Weights of a small transformer language model: tied embeddings, 4471 steps.
Each number is 500 + 40 x the weight over its row's rms, rounded and kept within 0 to 999. Layers, rows and columns count from 0. Numbers have three digits each. The size before them is the row's rms in percent of the matrix's.

# layer 7 MLP down (transposed), 1536x384, rms 0.118, rows 1039-1093, columns 256-383
102:554517549499469453521477490469425512551505508567505532441586557478487542428505488475478453436555496488462559484564429435486493453493444498494488426473555493577463505518462415560458523496507525517503529534573462566514447475469456577542513465486527522506486565412579490546562478552488516509535475465528522515491528479460476475442470512515541480552460483535484533514441521555483491534496
095:511551438520471404543487488506432495516555551467445501505475506555484496491520520515509589541481461462485427426459565505480429541445468509494502472513521520597531432542488490503482557495560484526476445534539453529482527454562534497505526527537449518504459454520395490494536473576518491457450497456520395484545541437508498564569464501470546491517553573488476522507425465456546544548526
089:534537521483515497519460500505470443488425545398552505571415442534454533517492515487442448449503463517468457554477456507416548550490493418510461543486444559445527484551526508466479526494524461441485500437489510552481482514511486492513552464507437456478456516536420452518471448489440496572425552508482555526568446416476468432470580517454491580488511490585506474457437466432545525523516
100:622475454481479517521502453574441490473466497480474531497507501517457517475447521432491497540481493538509501467510505518421515479528486608522509518491483524465449463531529477443537437539494466463541453529504518481474471483497506462385437542436449530546485518485512542444468464559470509488582476478445475539512488504488513458512525451564515489453479436420481514495479457491482566453503
099:437491441468527451490409554506469491480515516510580556507495501502492520491505560481473535517470505576540474536470490501481447473514439496451490504488494456477479487495383465543458474468504459494483505457505531491455464499494561507468477486544471470558483553473524551468527462556467468447433586487433588514522510550555483457485494545487531481507476515491528519575458492527446469537460
091:552477529543502478494541477495487452488414470502514549478531559554587461464529557513450487555526526590561525484487442540487489535529501498473575550550475532525574538519540513453464481460465489461496479503448459391469554505481435530514491480533525460524429549536502499487526490519467530510540499460495516465501471496511488505475487543471505518474472531555519449456468532489453589502566
086:534494482465534474500552478446494466493525513506437540485391453435527417426465485508553570496498495444492482527517483531441464493502485582514482456456490459501498430578537587438495481542454473524448498512470493454563518534504501471483497540504509513534519570484543558456421413526468493508481499500515438530580520530607535511524475535501514474480409550563524531533490589490493495408511
108:496492411468485519547459547449486431460493516453456477430516496515500485486547510552457520442499514414476501532560533436505525460495445499507480451471474591501444464413495460511479548491505529483407474521519545564532530519539494508495465529471500429509524421466542471487506518448486478526493517544559461469459405509502499536466515428491514519498468515449436453439480550603527450445515
095:509462476523473517530485448460482474555520570476553528415487515503551531598487588513532472482516429482479561513501486504474459442474512470511505461501503507515485498510505472508484509510497523541373464470486524499529495536477517502496486610480507441451493453539555537455555567465444542535486441412478514481474618458525540535528494451523543512507484522457527451521502490541525491490530
098:553504490455577462513534508505484439504533517518473446509498483484439484515582487465457478497510492433512504497460533452521525437519477517505431469501506550516491563452412516540533517498448545558508461481496523534495522432480541493476450479445458512454518493481601488426549543495500538598501474474477457528452419457496528455495518551517433521474589552539536599509504522478477444444509
107:416495526507449447524511435491524516479508463448542572531574521496443479533465466474550525506495465456524510514512510512521457531501490444480488472514548475518603509453439447462512488435530553514502467466492511494506501470522514527444430543399530379508469449521502539472510484544449507503472475525513492554525532549463498498481514462555514507507503504501425522492578462478496385476566
090:550529506488563525453511537507482543553581479454427516532526419463605546511466547520519485467427546543428512468493481463476496502467470511531461458505513509520516472575496448460451558530469501536577432449439512490510542470509478495477520457529513502559448514521567495521548475514501432588493465480514465507549467544481464496435484502587435502531473521470510508474505542474509476488506
095:552536508583512504556454534501503489587457464530473549524482589476523426470532483538507421485479506517594485470405491482478522505414511481518529547480567465502484514567489508509419465445517581516479527507503515453504487510535501519518558534478497472477526537447500510554525504593520436454501551469435516584511551503490408481528461430440528526531527502434488582483512473515504393523551
096:494487442472484526517539492474574516532525485450469550606462498547483432457452523474557501446497529528468526483515480556476484500490569539507493452481479553537533530476514512537484434506515509424463531499526538529584545518482523542505523470552534556540395526484425503528525459478458524484555533572508592501487433506502564476559502536484437505479547501519513487448548436511505503560480
107:546476514523524582455440518518475530513542457535506497498496539507493513518461478524459481397463530491542582521505448466519475461443496508543511469531492474447451479475474482493536495449515487458541551432559500496510464511473444535554518510588481535537488576559507491438445554422444427547499480486520434510532475511489442518459515474477524458480445460457540504567457504565551570447518
127:526511517431420437459551496457507525521471536514583484510547522437555469439422470474496456428547548486468513468496570486483511551430486512500475483440460485547531477555581442484491521487515482478532461568536511534495485469451451487539476516486546552458528546456513456503524548537455511521536493486499526545494433474548480458483409539568466505499474485537506521569491545498535531497492
107:575494567576507477456496489433536524508453536526551538518443444518513522547523534477502447469516483479550560530471394480511522438494550498469517444409484483563475517478535523543490546473514511538456490508527488485486538440527484453497550457487449465416506468505534486495545493554503479482496475522556538437537516486470503498568477481527532445466519469487450521481503489466499461501427
092:395543494507512524470505441470465522462412467513513531528447516466564486427552452504565499451494462513475538480548570511600444482515413524553510531517533488504469493494454453489523453497480465493502490563493511435446537512520531508487505480488549468481498373409463457497443512503473546506563526563538439490541506454418450497431478556499503530467543447538572484455475535509525503471572
093:439498509461509460401513501493471515506516465511463492549544605455532460542460487527531490520513501502491492504475528474539477533515520442473519514491552442457478445517503495579527505448547471603522436520566510522500549568514508508480509509556563577429610513499397560502489409581519544590477546556476428500485464459540476406544547587479425481508532497505515513488475468493473436543483
117:571404489506472487471507547537500495511484508491511569530557500465524421533528513523517408511448536487482479446588513530523490463512522490547561548474376492443541480480488554546504499432546497541445516482519450500543521490405488538497464508482471498561518430512554542520505464490515483525515435563444581455527509518570491517531448476524482436519538513437537470462577445452503558512462
097:543481516432454516503510498493471463541519491480457479456515530494454471553525542490462518506525434440569531486461518432439479492511518504534466516469568464560495480521463524520526579522578509463483513511519447569524448500484478481508523508492489466469551537497497534528515455506482481474560483456483451535500538484499483498387529510549481476510515574504527568434438576472519577532474
089:429462503534474532503491522453411490514557504452461433524545543489487451476548538473503529486508556436467404571468465488502483510556493500435520445464506495476467478460455481583530535479473472501555477514523461560477496459562505549491528523602505420541519401523492515546491435541543483562472469481495486496611530551493466503567600533435476500546483486479469459458533492534533460528529
111:544524490523492591388515493575498464442470525518501540434409550567514555516512534475530520445457507518472587509471511489502527514430577435475525509519453498480539530543448429441506462485526491498472483578535526510475478479518550468559478517450490440566518514495493521549470538486544466492592511458471468539488527511520479559508470582509468485494513490495493558471462478470521430478581
097:467515495466525492478457503466491487530527525550479552426419440497542475447567473515495410475491516477520513444462559520562481531419485486408489477512440510517476492494463491519514568512476470455549558548505452558517533537485527545430510452478531556548555483471511491457504487518478457474548515522481493507458509546497493480524447534464505458494525461567526495519500531512503481551578
102:528473502438511376552549473431509525422438511494557476524495521552467475489453479499603443491422526515525540440486449487516541425567498481590465509474435491456533584485497526490485525543427484519487593600438463513517496450522511457474488490481401518455458578545545517480449462470523466505535502460524533559533492529532474510480478529515527476562511491516532522550501491523485433477477
100:504588448483494513506469466400469501476559509491496510515545459460530510476458491494436453425525467522533480518479438452508523507516499459495475499518505551585526564502547490503567469475585456473448547492492489506533510476494474484492494516594523568535501543511536475506498481530451532436548437511531448480537468461552490496492562574448473487488447459517467538472470493435507550462496
104:432513523481465462527532508434473459451562541487483548461554435468539518529492501453487574521428461525505551490501542487499529489437505558509517452513450519471617474525491476499449413590486556514528488534432538521517523506437518520459535474542493496584495504494520477524459455461483434614555464548441493420523481451484484482514460560543531474476549445485497488537439458508496546467519
100:453513484472559478496578504486514446478473515474510537474499444499366483596464425508503560461471393508521498504536526517506547463493548432520554496532489483449494543435513490506499469493521429522551526484523544544476522516531446498472528486459506521480483498525460504476528559453441449506551503489527474516561502499489470531508495454511453473475446536523498497432548451495532512458503
100:584506538497543508545438536546536453539467532500494437462482496520488491453511591458501419508507480506491454449483509542550514467467509497522509458495433497392588547607530492537513434526456539502527451549531492541485448486448500490527478529475437518443497532510491538426516561428464516424495516452479555516505452497509531467432505523510528499508505508479469439524545499486569504588447
095:547451455464520452425512529533491478524562448562410507474498553468490536535485528494568476461490478536653533479496542445493519466593519496548417461481487523470534518464487512437453518502487516424460565510564488498554491489557504523509479524456518484528524542514482487448429515499460561486488502548472477525512446528550441444517541480531458470568475445590477484508458527559444536425501
097:514482503547532474461489501516497441489477504466548500492466588469566488516468492442486449525462559533553501456493541480545469496510539499519549587484474468473483508492582532431498474482508487512513478495497541537403493505521540502568516503526506496432525473556463490530507512497492500514572538499567553512463500494483429546379408523525571540472490533592480516466492445471488456495545
107:485486530524452465498496464504456474475515523474457529507461431473486570479478507473485496511554523539503546444445537499496390542524502539474479509456496547429433474518509532510520460504519519528473435483455560555544540466463519557492516498499425523495503500507529599495481561468503503491480494431540510537478520478441518530471529553503524563496419484527512491517464590466547524507541
111:490506570407491486587487558471514492534507539510468467541480452485501449472539543512430529605510490471487465499477487537509526505513449416516595522481552540561533525550441548455536519462456528475556508555486475506486464522509527543524523502559463476531487485511434563462448541548503491478509508480597471464491509591499496485532480594505426488521469567491528494491470548491507442513522
096:385459513557429463512530518500555531477508527474525530514519515405446514488491508430501503450469562550495541474565550533515475501541534520531490507482424492498483476445485553535496540554546451553517556509461476505511502560473505500478467475525543491527472428508476548611503489500500497508449514503470480460511508530579440530491519468388486516488532417528471468525508536558519518505523
104:569444476448527505426468479480567488443413534444548490544493473462547405485505487488474488523560573427503488534482532495495475531445455435486527444513480497434446559460454568557470465494501477536470514462569497495554539497476542409569520464528427491496509492548439493520506553512513513518559495456480496529497446447474517440460493512441548534470543555467470511544489451513443549474456
091:441445531514492558520479538433399438523389470488505474431500531518494470446474525469507524543524530493492529528531520476426477485538493488455447445597486502488602465465536535522544480523477467576539488463514471425516457510544553471495462522490470434531483556450600540462414408543528509508471472510497518510489532480510574514449465531448437503449508493588492510519483487530533586469529
114:476495503545441519504527446455596556480518487562567505516501512481550479505502457470565430508522488533554526486434545439522414588509462506482547501475485508429440523409438537484523453465517513521449510504510470537531459490540477457495477586444512518538560558437469514529566559414526486481546554544508510582508480490461522507499455485444451435452400575489529497512540533529481530509461
099:469561590561465561453492492482418507482497520490501528476520468516499532553460487482546513465506502528515521449484526494498510522490528585525546463514507475566528482535476494516585424500471433488541565520511487506481589452436490535476494499484532445519454588493568519525507479460495520548550551461508510417475526487481485515444520516435520462549547478478513515593540444444503514516536
093:510557493459474553528526410536483422435496516579510506497594460518531543518508530453557459496441533496470482511432546497431473470516526540444470467491504479515503540503508550507435509413508448405467490507498517435549524492458490433437509456520507484459444479563497527526532538535408513527481468501528502423461473506421456503540470472518581507467510571502521492435531462483540472587530
101:523479595504533447523522499484500473507570481432501490551566456465468441491517513487496464533478520488481511476499546463523487475518382559526458508570486522479430566492504526490464468545508473612536474525494460484487502531588440547547514478432431453504527422557526459507524434509543482459535454418512477474454446542518532585539484448521553564486522494478454466489426512520573464554493
104:578595551501514557426461513516484528521506495450515489450543528509604529479500540499482491521525548501490600581461548442534542477522567539538484508468507504446642539502476458533505560518550480476467499522495484483479494562523523553588520537542493520462541484493481415496498453528528484497506451504485521459570508500503538539507493444440516471487513470469489483527536451433501521538452
111:427493471465481575490508541570495431562548581469585494487534442452488563565469596480443470522491523560470516499565460459532514541487488521496502509466472508480513472403523522512445489532487448522504475572513543426538457460521526508447497439491491522529476586534478459551487490488553503514495493481536504508584454530523531536507557450485456555502510461493544491476506570507562444451489
125:484538584549443446544507490568503505466526452540443519568548472441486519481513501543468497517610481505507575493452550418513546558476486494503457542462539439431481424487468477559570507461502482515507549545501509540481530408496414564462542605551547530514547472483524539487568466473506503484559467546529503547456539491527471538466490504496527547520492465502539479514529466536478527464486
094:487527480558431530482509512515456488497557468491515443474455449438539516510460443545543548504500519513558424449556543518502462516474473576518543546526532606507538491470530590497487493536520482511485445489424477550454404492441469527514531486477534488496525507478469532486532551496569439509468460495458519472498512432570457437497510515512533543501546473496443548506483476488498400462499
094:626516477510499489504514531476491569484447484494528453510511491594467504502453496453543473488466530486547503469562490465522427522508536511525471445551510517455498477467488454535522525534487534429596483465538519491548485446382514485459473506514499520495568549540471480454470505550414541443532455488497489538565602562492468516435546462510511574498411524495495535511567533435579525447455
107:501527556484394525488536454616595448531565512489525431560545437451532529494460456474467542502525490449591548500559580475465476477483469531467466511445489487468464528517575535441479500416493493421485517507567551529458513550513549457535485542547555554501472512408503512606423476528551479476513482462535511521433519564554556493497451468502512536550498468502433465546491523548434516553481
099:513546490431468520466470474589562526473489491477489471461462494516433444458509463488524501460502538447561475464500489440516457499543455522506416530491512463487474475533466501521467528497533502405481574507458516502463445474446525521415528551487534493514573435483524485515474496536487498425533466521513436466533449514464494511511539490558441480452430495420499545533486465432512565555543
105:584443563441429513526518437463478527434560424495513512534505561532490493497529464518536486558460528476524488450456428435535487452519512513534362469463526430471533596515563606518500560480491473543472464478533420536477539519519490519515515529502448429493530501469488430433483473573522516589476552459497474492500495524557458485474526465476534497513458537466521476487427526481514491457488
098:558498576541489444606475463473490521479514500490475569517473543548511402468511560460510525513429485569539512501567530507495483452470472461400550552531518482501478455471457477521508531474497475484501492534449482529459529545494485437522506519499413459499506541524461466432580559508491456540470497511522531461444507465566505476451590498470554491440523561503462572505519469486505447473468
098:481596462509504505545471484502559498453533477455470513524534467510450571521550496519463389390492530510541496522548549513460518479510542527475514543540498474518539525533561554575494502476496491454468509524447518452502558497519560533506454502527526466472587468497543525562492480501488516494506497467509434522483453475510527481418473459527432479409481477484470507509494483476512511538512
122:457486483469508483478419488494483476552480537480493440477493471534476575469515463480524474545535533477482530423515462404582502503414474475498530483420531560483476514426427533488441518441535461551487500621478513501491503473513523532510518431469484515569543536472437530512486531533506496478497491436480456501517580465439514536574440510471561482552498504548506518490488422546425496536464
094:428499507495497462485527493491491591604543470465438537550503501541454506543550539461546412457502451504487466600473460552540532469525505484500514503500525537521503548529526477517521493537492485505518500573509459482504537517524514516499545440520437506563512541512545485500484554515478533540512541515517512589508485512532544473509473532532452481478448505515445519493528533552543471456525
104:445529546563476481494477411522450478507516532467523542483458562485488482504584500531549550450499561566471518545519558526476499521517463475570473542551479468536483570499489443496485536501519489513490430491471433538551457425549465502525485564538562445499571468485527462493497517427542541484517520625528509512509417502472509591518572501498534480504478502481469517468501451488477484533534
095:456501526519495515471595496517431496501519509503504428526432545516555559542470467424497479510517478458522503513554536492563509505534514484501525520493515438533521536497454455511496502527536472450570581557496474529508545453541453504464508470537493448545580606452591439443564443568490533548514526434527473470546462435451457511475462447502540515491511513536444493520489549588514511519519
140:491437461503484502496551480487518498505540477517406555529531479478479441485467515531507507494439453558501550518578613535448521489506499534530463419504464478471495445559575489429500476539495555521501496462496530524548491482525506514433491503533522515446519497532591510472485478435494489504521513513524464503519487496582456514465493500501509533451490464455513409530471553506579455535565
# layer 7 MLP up, 1536x384, rms 0.22, rows 1040-1093, columns 256-383
101:466480427511550477450459540489527440475471494495504449541540474474484511493555516511531456543468557489512489519506443496494448561560511409423405527495506446527469531478516549508543529518562480461421531507538446501498537459540481480517511499458581494439568560492600504439472526595498480465482436517437545522519464471513421474418470571464529487548444485461484531474426544497534530509477
096:489573492557491486414582519544540556455509486550484568498526512540498447564470498493463501454550480461482458534507515523474402468564500483456514494484477512552449549495544478524515467524507536530538490464439542440548514461488422409497439534450570537584511459499534530508537499441453567478538525554493513526422601521496450485477530456504521480457425502537442435532524498527483482465493
105:486516498553474491499438518463506481492551444451474582484508592405397471566485560504491498505507556473459480446530450540537478532611500534455485536536523485470482510547496563490595517518535540584474520415576510464558488544432507461478451496489552455499410511537535482500526523518513451502495527552506486522470503507552479476485549458492462486444514506466532505482432512532516452449500
097:466469497499527527528496462484489546453497486569454461494484523519520481560548502498504466489525538513454516557480487461534521475475490572499523445511558532512529551494546529520498538494478561447519532509453470487480584482482545489499465462554500532504405524447506477508494538512455502531416399487452477474540509503484456550568528452527492490552557485455524457453439500538466512452507
093:476518446561536522469441494466545454457578491458569498508441461469504594491467486514450473452422519517489432544511570500528474492430520520498446514397558501450440439526491489504466547508533536517520482483524570560482443456491544407489529494554514492494466454525495393563406513526495548452496543510515533497506518518533580501524484500494497506499492476496439445523468440484542507491433
090:491434462543528485496459532531422491552549419446485483418546481533524516502525520474503452519492527483432500497483486534529505472454486432516435469550532503448533547427513479517463471470464456497551524479511494524461475475528512534497477456465517487428572498536458513528478460469505526438537454475448535515438513524467463501531489544475478487472584518496508473583558476500508578557397
104:457544465532509583495539510461490415536457404508457538486453514473463534413544527557454444491466528470437578523533500443482473430535528540460472476523530510505474486504545487547564473469517478478516520496451464529506531473522499537494451459554431489525496471494494437457520600521492467601533491472505531472495475561496463531507566445535521458534478501438530526495468450512555477444503
098:576452488549510438465513558511537509516521399552518494508456481556549449435522463478432533474529470538524508514498575537509499512587463601457446605477495442452521491493565485512534474558473448478520489525430433535531520567451459575531478452482472507525567504486455485497511524473535529528488473464540502458509548484497559491539474451459483516474533564523542548452509469499523551468565
099:480434513505505536518559498490495538472570451449540560473504519551496490465436529491448546504443491524509463482455486466515549482524497548485511578485449497553492439481632470535539515494477492462439446485498488474492472453602535509507503528520470553536471535494498536468445418520487466445467554480520483472534539472497475527519447541474486528424508427514483419468551485506589496490450
104:463482485498464476469468516468530489447486521524483525502527549473505437511505523465510539448528459484513557468491473448522482436478479417461453529517544507559468484494466441523483547499499547559425504516485459550475500413459523538470423557507497576504512519508482522582484479535529521476470490478490495532519620537487541495544566474413497502591539481521490528452464504471511448393545
097:595440493527513454543482540439531477488492507460462549543551547494451490474492508443566501444519475432581489512504548556521522527485500498486520498533456529504457505480490465506525497525539523529475510511495435409479582571479475500524509588500531574492585491482475471504496532502497465403581513423489535555468450499561488503508553509475495603452522477501577487532439507487578473545501
096:539498478473510504498524551530544494450579494476502532529490461548450506497539508525428564518521473527545528485608508520450545506534511480487496472470466451531499487513458531542447484550486521478513396444529530496499484477483531519496465525432500527532559472491503528426506480517522455528447549528563472428515438458535481520475465446581468513447540425469478434501473501591503513487468
094:497498496512473554516493553406440513492527515493451559449498452541541508512568546497497506457472518452550524540491501517515523532532433508495493455486587428535531498542494557515477539526539522470472494482509521466488477513452433547560425531439516509452519568464494507432478516577574513473534480419512440560523573534521475485468498512505493526562506489542460519435536579494446505528553
104:462532505495529539506543447543441456487493475528473430497496456493515538506426480428493558544499545445494559512483523493459451482496494546470564525464498503506447529517471500466552517568524463491522556447523491465541472428525581512538498533456464560473466483522512511516482452525446568414483466509446538533496512515474464459533469429550491551470443487506486521503464453556525495490481
115:491505486498510490550448508566510541534442567554526444536513544482567491523563561424497591441520486422470534400558454477461490521484449454506538484444521483500459483550545518459489466542506517477520470496517494502526469467506423501468506505502545482525547514502598561469515518511501507523523553521522550496530485528497484484419490483551491487532516416500472436491500418533501489492516
105:517457456475470501492575530514428527536440556633541513467532482453470477476557463487502506513469445471507501558481444462531452468492512554422531537498477557467460501485524496500516517539466537493564487443534530496540472480479585466436475550552475503447566446529492507497434508507481521547523527508461473508512481526452504548449474432500545569458523464477489428474436503613589438463455
093:485465570463450473530457599491530428491540536461470446470505551573436486526519425513461510456523547516489546514511445444473557543501503478495418486477543533457549442531480507497401522464473453516514577529544571490430525524470496488545546507501440496462493563481503622494498510470553461498510490527471464502565529493462554483508442532567468482476483558530450546469569433453504468478450
095:549510526509533590578473550514480480430461501425555556520460447550526497469577458408546587536475473445517543498509577512506464443497445568510568467519489405472502521513533497481446588488513509520521507497527511474411478527438488462526504465459506480472489535502520552498539511474517545562511465456488483488448453500491478461580425401458514562501478497546509513520502552467471554396539
111:554473514512590474458505468500547545494458473529479469546459522478554467512522519507528571485587555512522466531565467422455455548533454479479431476509467438484552504468390525542542387502438464533463545489469459459543449547478509482501542445501475561451530476528496525493492563491500558458485497583464466516465487544535481526489444563502508453543440477442442462521461533488483500485481
099:536563488449526457515476460518466493546492468509470556458515472467583494552558565476533521560509530509520449519458473490588510519435477485462503512521466483465460478515500444491460516465484550469500569464460506487484502487485447519530495531486495481567510500520501437464495480419484513540560536459466469537471528479494522440492509475498505448521515508538497493496456564483531532469537
086:482502510423462438455539446449581519514490533602467578523517527518509535553469475485521494495479482560533543489517596504508555549440389505512504488511557536441521515448522511441524525506547465444482545494444488531450601479478551450533449511460549561548492499507526518492505538476484522510526494498456500507467466488494495480440423522541570473465476445411437493548442531443480466483515
102:464509531438555453466556479454513504510365426506563494601490472518494506513458482505483527552466621489510468500489485494503553440486491525459536527525556525486420524447473460456518485512510426491553457477482552498442485464517503477493427547494488506532552519533456476466461512442483587518476567472512474489529437482478493419508479477519480670460526587524433503470537466504501503494504
098:470471578522486459579499554434571488468537522490523464491491530464480465514440500443482498485565503555489479515471504526503534473513497565528559504457592536493473533461449489468513505545510496499580508486509493483477468525407462538488464529543407513441550504467512491494483551524556432503558511466464499527556490442470498573588521515471458487521519510492495531495495491479587556445494
102:504490539531552446513566501453594475511509477466500494461576557508516517529499593579544521468514497540506491413540461531534553457507447427524586458467515456586458504518431470523408520529550486589536576564498446455484461491532499504579451462491448535508502505446557501517377513518536431525480563549422478517483530532488506498450433548533558483511525430492522459565509578562468528481508
102:522403504531493447521543556438483488515475438511486512469558476551564459516524470499489552528549466499501448469420536554516403504520487458481528483476517486522483527483491479475530540533547489527408415456494513481554510501528519550490491484575478576535514563526480504491430555561473553444462514547528483457493488471560332493489393517415532542536482472548551463516544430490482467472503
099:480507504426513509518462507496557494502487394464461481433550483483604477511502544459463462470470512402416495489510525454412542516467526471478509488508480490586474432494551522513514423504417470435556468532409536534482463443544523525488598478457520483506536514553557530491418540495445516514463552496520545452540471478544482570478579558571456460551538508506503468477545569497536583513558
093:500480497470477527535478478431472502550516495456434507534491529542525535455521519472518416551516520543431443536487491529473507520463516535546517478462532389466537546465490420514557517406516533448564518522520561453523489494482464471484466587521512484514506495465542514469511490459499510505499504500395542547475520479485488451437529532547476458512495477473569487459496546488457491542449
099:478445475621522438444477524498468515484501528482502483563434476522448522523530569574504515543552496507493472424502522396463502494487566568521536593517483492478491499460433496479521567501510398468526427510549470547472504505589538513485502529447523502442484502477496485524496510507490460473446591501489505487556510497471457478440564493465460427467531497438485558427479451429533463461548
095:472519438457502489526477478486503503515506489477428540504540485532464420491556510469445493486551537432502480470569513523518504450447488525458499542512470502574501505526500494585479561516500568606592562551452477553455522500440515481491448515473518446492490503490478489516526522499558481471451463443489497482495474458546465477464528483486517536503491456448444459453428481498573538542506
097:521511535476476521465511503509444402517499490473484524578544516472547526447490504481464514465444482487474544480477516445452484475448472456510487519531574525515464504426522486490442446529561521501503539525515503551523492570454534488492476483515443512447466548429470484518517499486516528468574562486530494538582520503514482556534545505447420538463446553514532494524502518475500458508423
108:500508626536501488553432492540484517588533529531554461515506490498544501509502496465521468510556493476488536472634503439451503498534451481497430531513474569491499509486541573491497455543567405516474553592508494523556473458416438491521560548522499583497519491483478535545524565451497523488559510526513442533495505469504560496503476512467490488525522454543479482463525543573485529500554
112:467474560484566503542457497446459490537463512503440518520549533493471411466511571482556543476524505480508457461495509578510503452545427457466495432503476528507505450431401474519452576546526532561480509512427522472512445516490579570561497490513508506546539517430496543501472489456522490498526486473555430514515488439476530460567486535515511530504550515527574474534467479528529468474560
093:530573485457512590479524467468514473520509538486501542528489428495497497521445492508499557440472447420556580467536402465538441500498552415443468510488483503487493527525447503474536469520538538473489524476530526504544506466525552537484452510515491548503445461498499478456516473504495527461510484483456488456427430504469589467530507529460497480564453539500553544512487496539550473470555
101:500486497451541436484552529414505534577536447465526520552460519520483550475544457558570532545508573474502537519544514465505503554487433490521525483513473454540602481503521530461558510517492480510481491544482486533512576520491551474442484513478419596465533533554456453489457541494524584480521541536541526581563426480485534488468507487482516440481443455560533489483461555478491495486472
093:499468593528517501459555487556430574499558491462573521461435486459581486522524519481470539483534551472550525512423477520451448528474491456512470518411534530394509472491511450459495541457569409438479493459438521516513544554494485528561470427458538456433473506495466451470480482432538471531531529476503477535511538587527497487451465501569404535547486414481568490535478528501471503452426
107:506455482431498476494467499536542443487469553485470476519470459546474545411480431480499527541470501504534570469512481484530476525535465535486474518467480551483492459509490563475490509500458479478516461481465437462545448454477490505504542518472420436577528527486472468563512491471506531483551562511546505543447472510457511522550448513454538523531363560533555522483448567512390478409510
102:535501492458496511459503475483476523372485553486515486531449533457544489519508534521500568506461514514531501534502499532487430460466488508531506559421533481545534486522531484565539542501551468536564507480504597487505578477487486577461519467469550403490534506559570520529546504487526516492528589396528471532497493527485478492493448529544461506497455481528512517481556463504463511487468
098:514455510538572451455469545460487383480427519490487544446567530496573550511461431476533566535514420479432480451458551558532522424491507572462482487471444495452532541527455503536480519498541478503483507493547495560474497512509497495465496405502473541461520483524528555422476543482471499494460526478485493507475451532527457531445524453555476552509503455464504465483461503495511463437496
101:496464456444501461531534519518572463440510491481585503577487502498558500526519454466565538456505514482470483443521564489508487457502435490494523493506443484442503514499527472518551449467466471458500551474555428535592505529501486462533473489567515572467537496547453541561480488516472510580454513509535467472570490565517476551521497558428467530538568480478530479512407508583542527459489
104:559549479496523515452554558505509486409491459501511504445491503463543424597492505531511500529532480462462458561471477466486525500522467509495456538476489496465529481491584495535546531579575484478507463504432523579473523550506576558534557456447468480493507489544522480537497536563513488493481573511458486436571507493486549509532568460522440444512511460456453473506504545444513511489428
113:453495460531567491453479567631547526539600539473547553495465469477539558556553511513503602469490479439494464482487447505491506435499429517556498465456516483543520530494457540546494493473505471458467467535458555486555465590491492537451503512534516575535477501471468460577493466518489442525434496509475445553512426477526531498527397517541495492544446505456499545494538496494507458497473
113:553508521524474505538539484528452433508521581547479533509477491496475542394555452524431494512517515548510517459545512547479511539497554460478416488484566508418505436449519498471572453515523501526478504542479498482492515488434424531545556564553528492542514562482451513527560486563596605483471539525507484558441477487537562562539426555446562493555438441610496477527506514517420497451502
094:522494499463502443499480486438473474484456434530490563511432514509506540535470514506499546423556454487511541600480439452530506489484547532458534505449503469482461464480488468554563462528416499505510534530502502419478475453468498462477535535486541498568508567591445508501505429466490504480501445548532422535553456488424464550521514540485480476406540466471545496431514448491467447512507
095:494518515514483521528482417469485495586515488425474543521517503499559579459454524511441569494491504459479501516452525479516442438569536529518521520544485483571504532550447394451493573519516531561413461508514446461493493509492516525499571621520447553543442534548568499433467482506487489430491566531486496504551579447490501552468507516482420426518498526473517546556502526524525516423511
111:545541465520450540522558492545515425482518479522496458566507451505486517508571480540519481537536540467461560450500573439585455525511423523434444530484479532458452503436514554439446433432423549519509518440492505565471499506491520488492527487540545523536508544404447485527363469545564502572440533524528499498519558501518495487470513492480501511559548449433501465547506497450504512506485
102:521509452513514523561449552497488522476470523564578417485504425452542516612604534503440520535512527480540490462578474565593425508525607502537504544445489498549546472492460462458537481479517491553520493519461458505597459554500493558509515560516494516495534483512499479522531503417489430485518544474413511498506390566481470432505518526511500497504560441438482557545466585501433507521538
100:420548475470490513576487482456459441534497496469485491457516520434467477573460554551579497526502486490538504508511460522532532494518504559465425522504622561520536495514547549523543486553462470540531501427535490530543472505571544471514556542527441510458452458529548532443486466491492508566485463515484471488539528563487486433514566504491497522530524495459464526460427493514510474525473
102:526502562530507553579440459454516466565503457505531478454435530512513518510480530486482535458501540536475448619526537485523510479538550454479501417543429489453536482469478471539550448479444489533561553510492464554528452488510488447446422514535559444481581526539445468523541567488501430578424485509440523483535453566565461482562490505406425572509451524482521498514461525456479523549509
095:479473527433509464620440495518519500538540459486484502391444566496478485496503550477544523526509505559514581500421474466542481447414397539456476535509466549449475471492461436475570550576458450550498485538483494457470464512504492474411495525485479531483519545552492500474438523457484485495517460506452482516537488504617495481510451490462519582491493444538515537488491461509551495385444
103:436460513506531491498508513516509505415527514507498509492538525513488442529508494540507533462446488535532449516492476544477456492512543488504472543582432489519550490496565488444548508563531535477501515432529491513512436459445463466494549566489520483440408471560542470457533462451486481519562504630507526502564432548514485452450487468554474439477523496450523481531543579528523532459505
099:475433473484487497495553552531471464560494469518453477461498500548478528493512460535500500472506638488441525422510469532441491523432485566477467475464556512482485502519529433506484555476489468541499519495503532555511471406566464493483513528484486481466495572464539421508446551499539509473455556501559506548503446540443528514559507464474522474531411489432501556444423561456463493532470
099:443514457512497486536479569350566526487512449525501518439530521567537505490517535488501508537515493476485494547489510514501546528485528492430416482479521531545483443524514580540458478497492550487496532483534462489494459439558512430426537546517478494574526497509505488452505528451509526560450415511518465471497537453477509464511465526483560469507510519540518481452511592495546550426519
098:504528459552505455488503475492512477519479497462398518482492447498429522503524503518564504405536550531488424545515482517488551434519492577565450538450566482497515457433508471553458496476523558507460503552526516538426518489508573517533468583461582498529558503494513514523503495433489484469481504491516493530495493561521460500463574437520510500490462386487502453482503440497532478480488
128:493473491512547479530496501541450472504487508488519538529532511444486460591525530496418603494410513520518527472528552503450508485451448504496443455493441515470520460558556473440507449534553529540448494465493536615575486558444502430464508536484463420457465519519599507503493451474513514570538530531548494427578485479518528519504468465556475529453516473427520413507488486498489492503461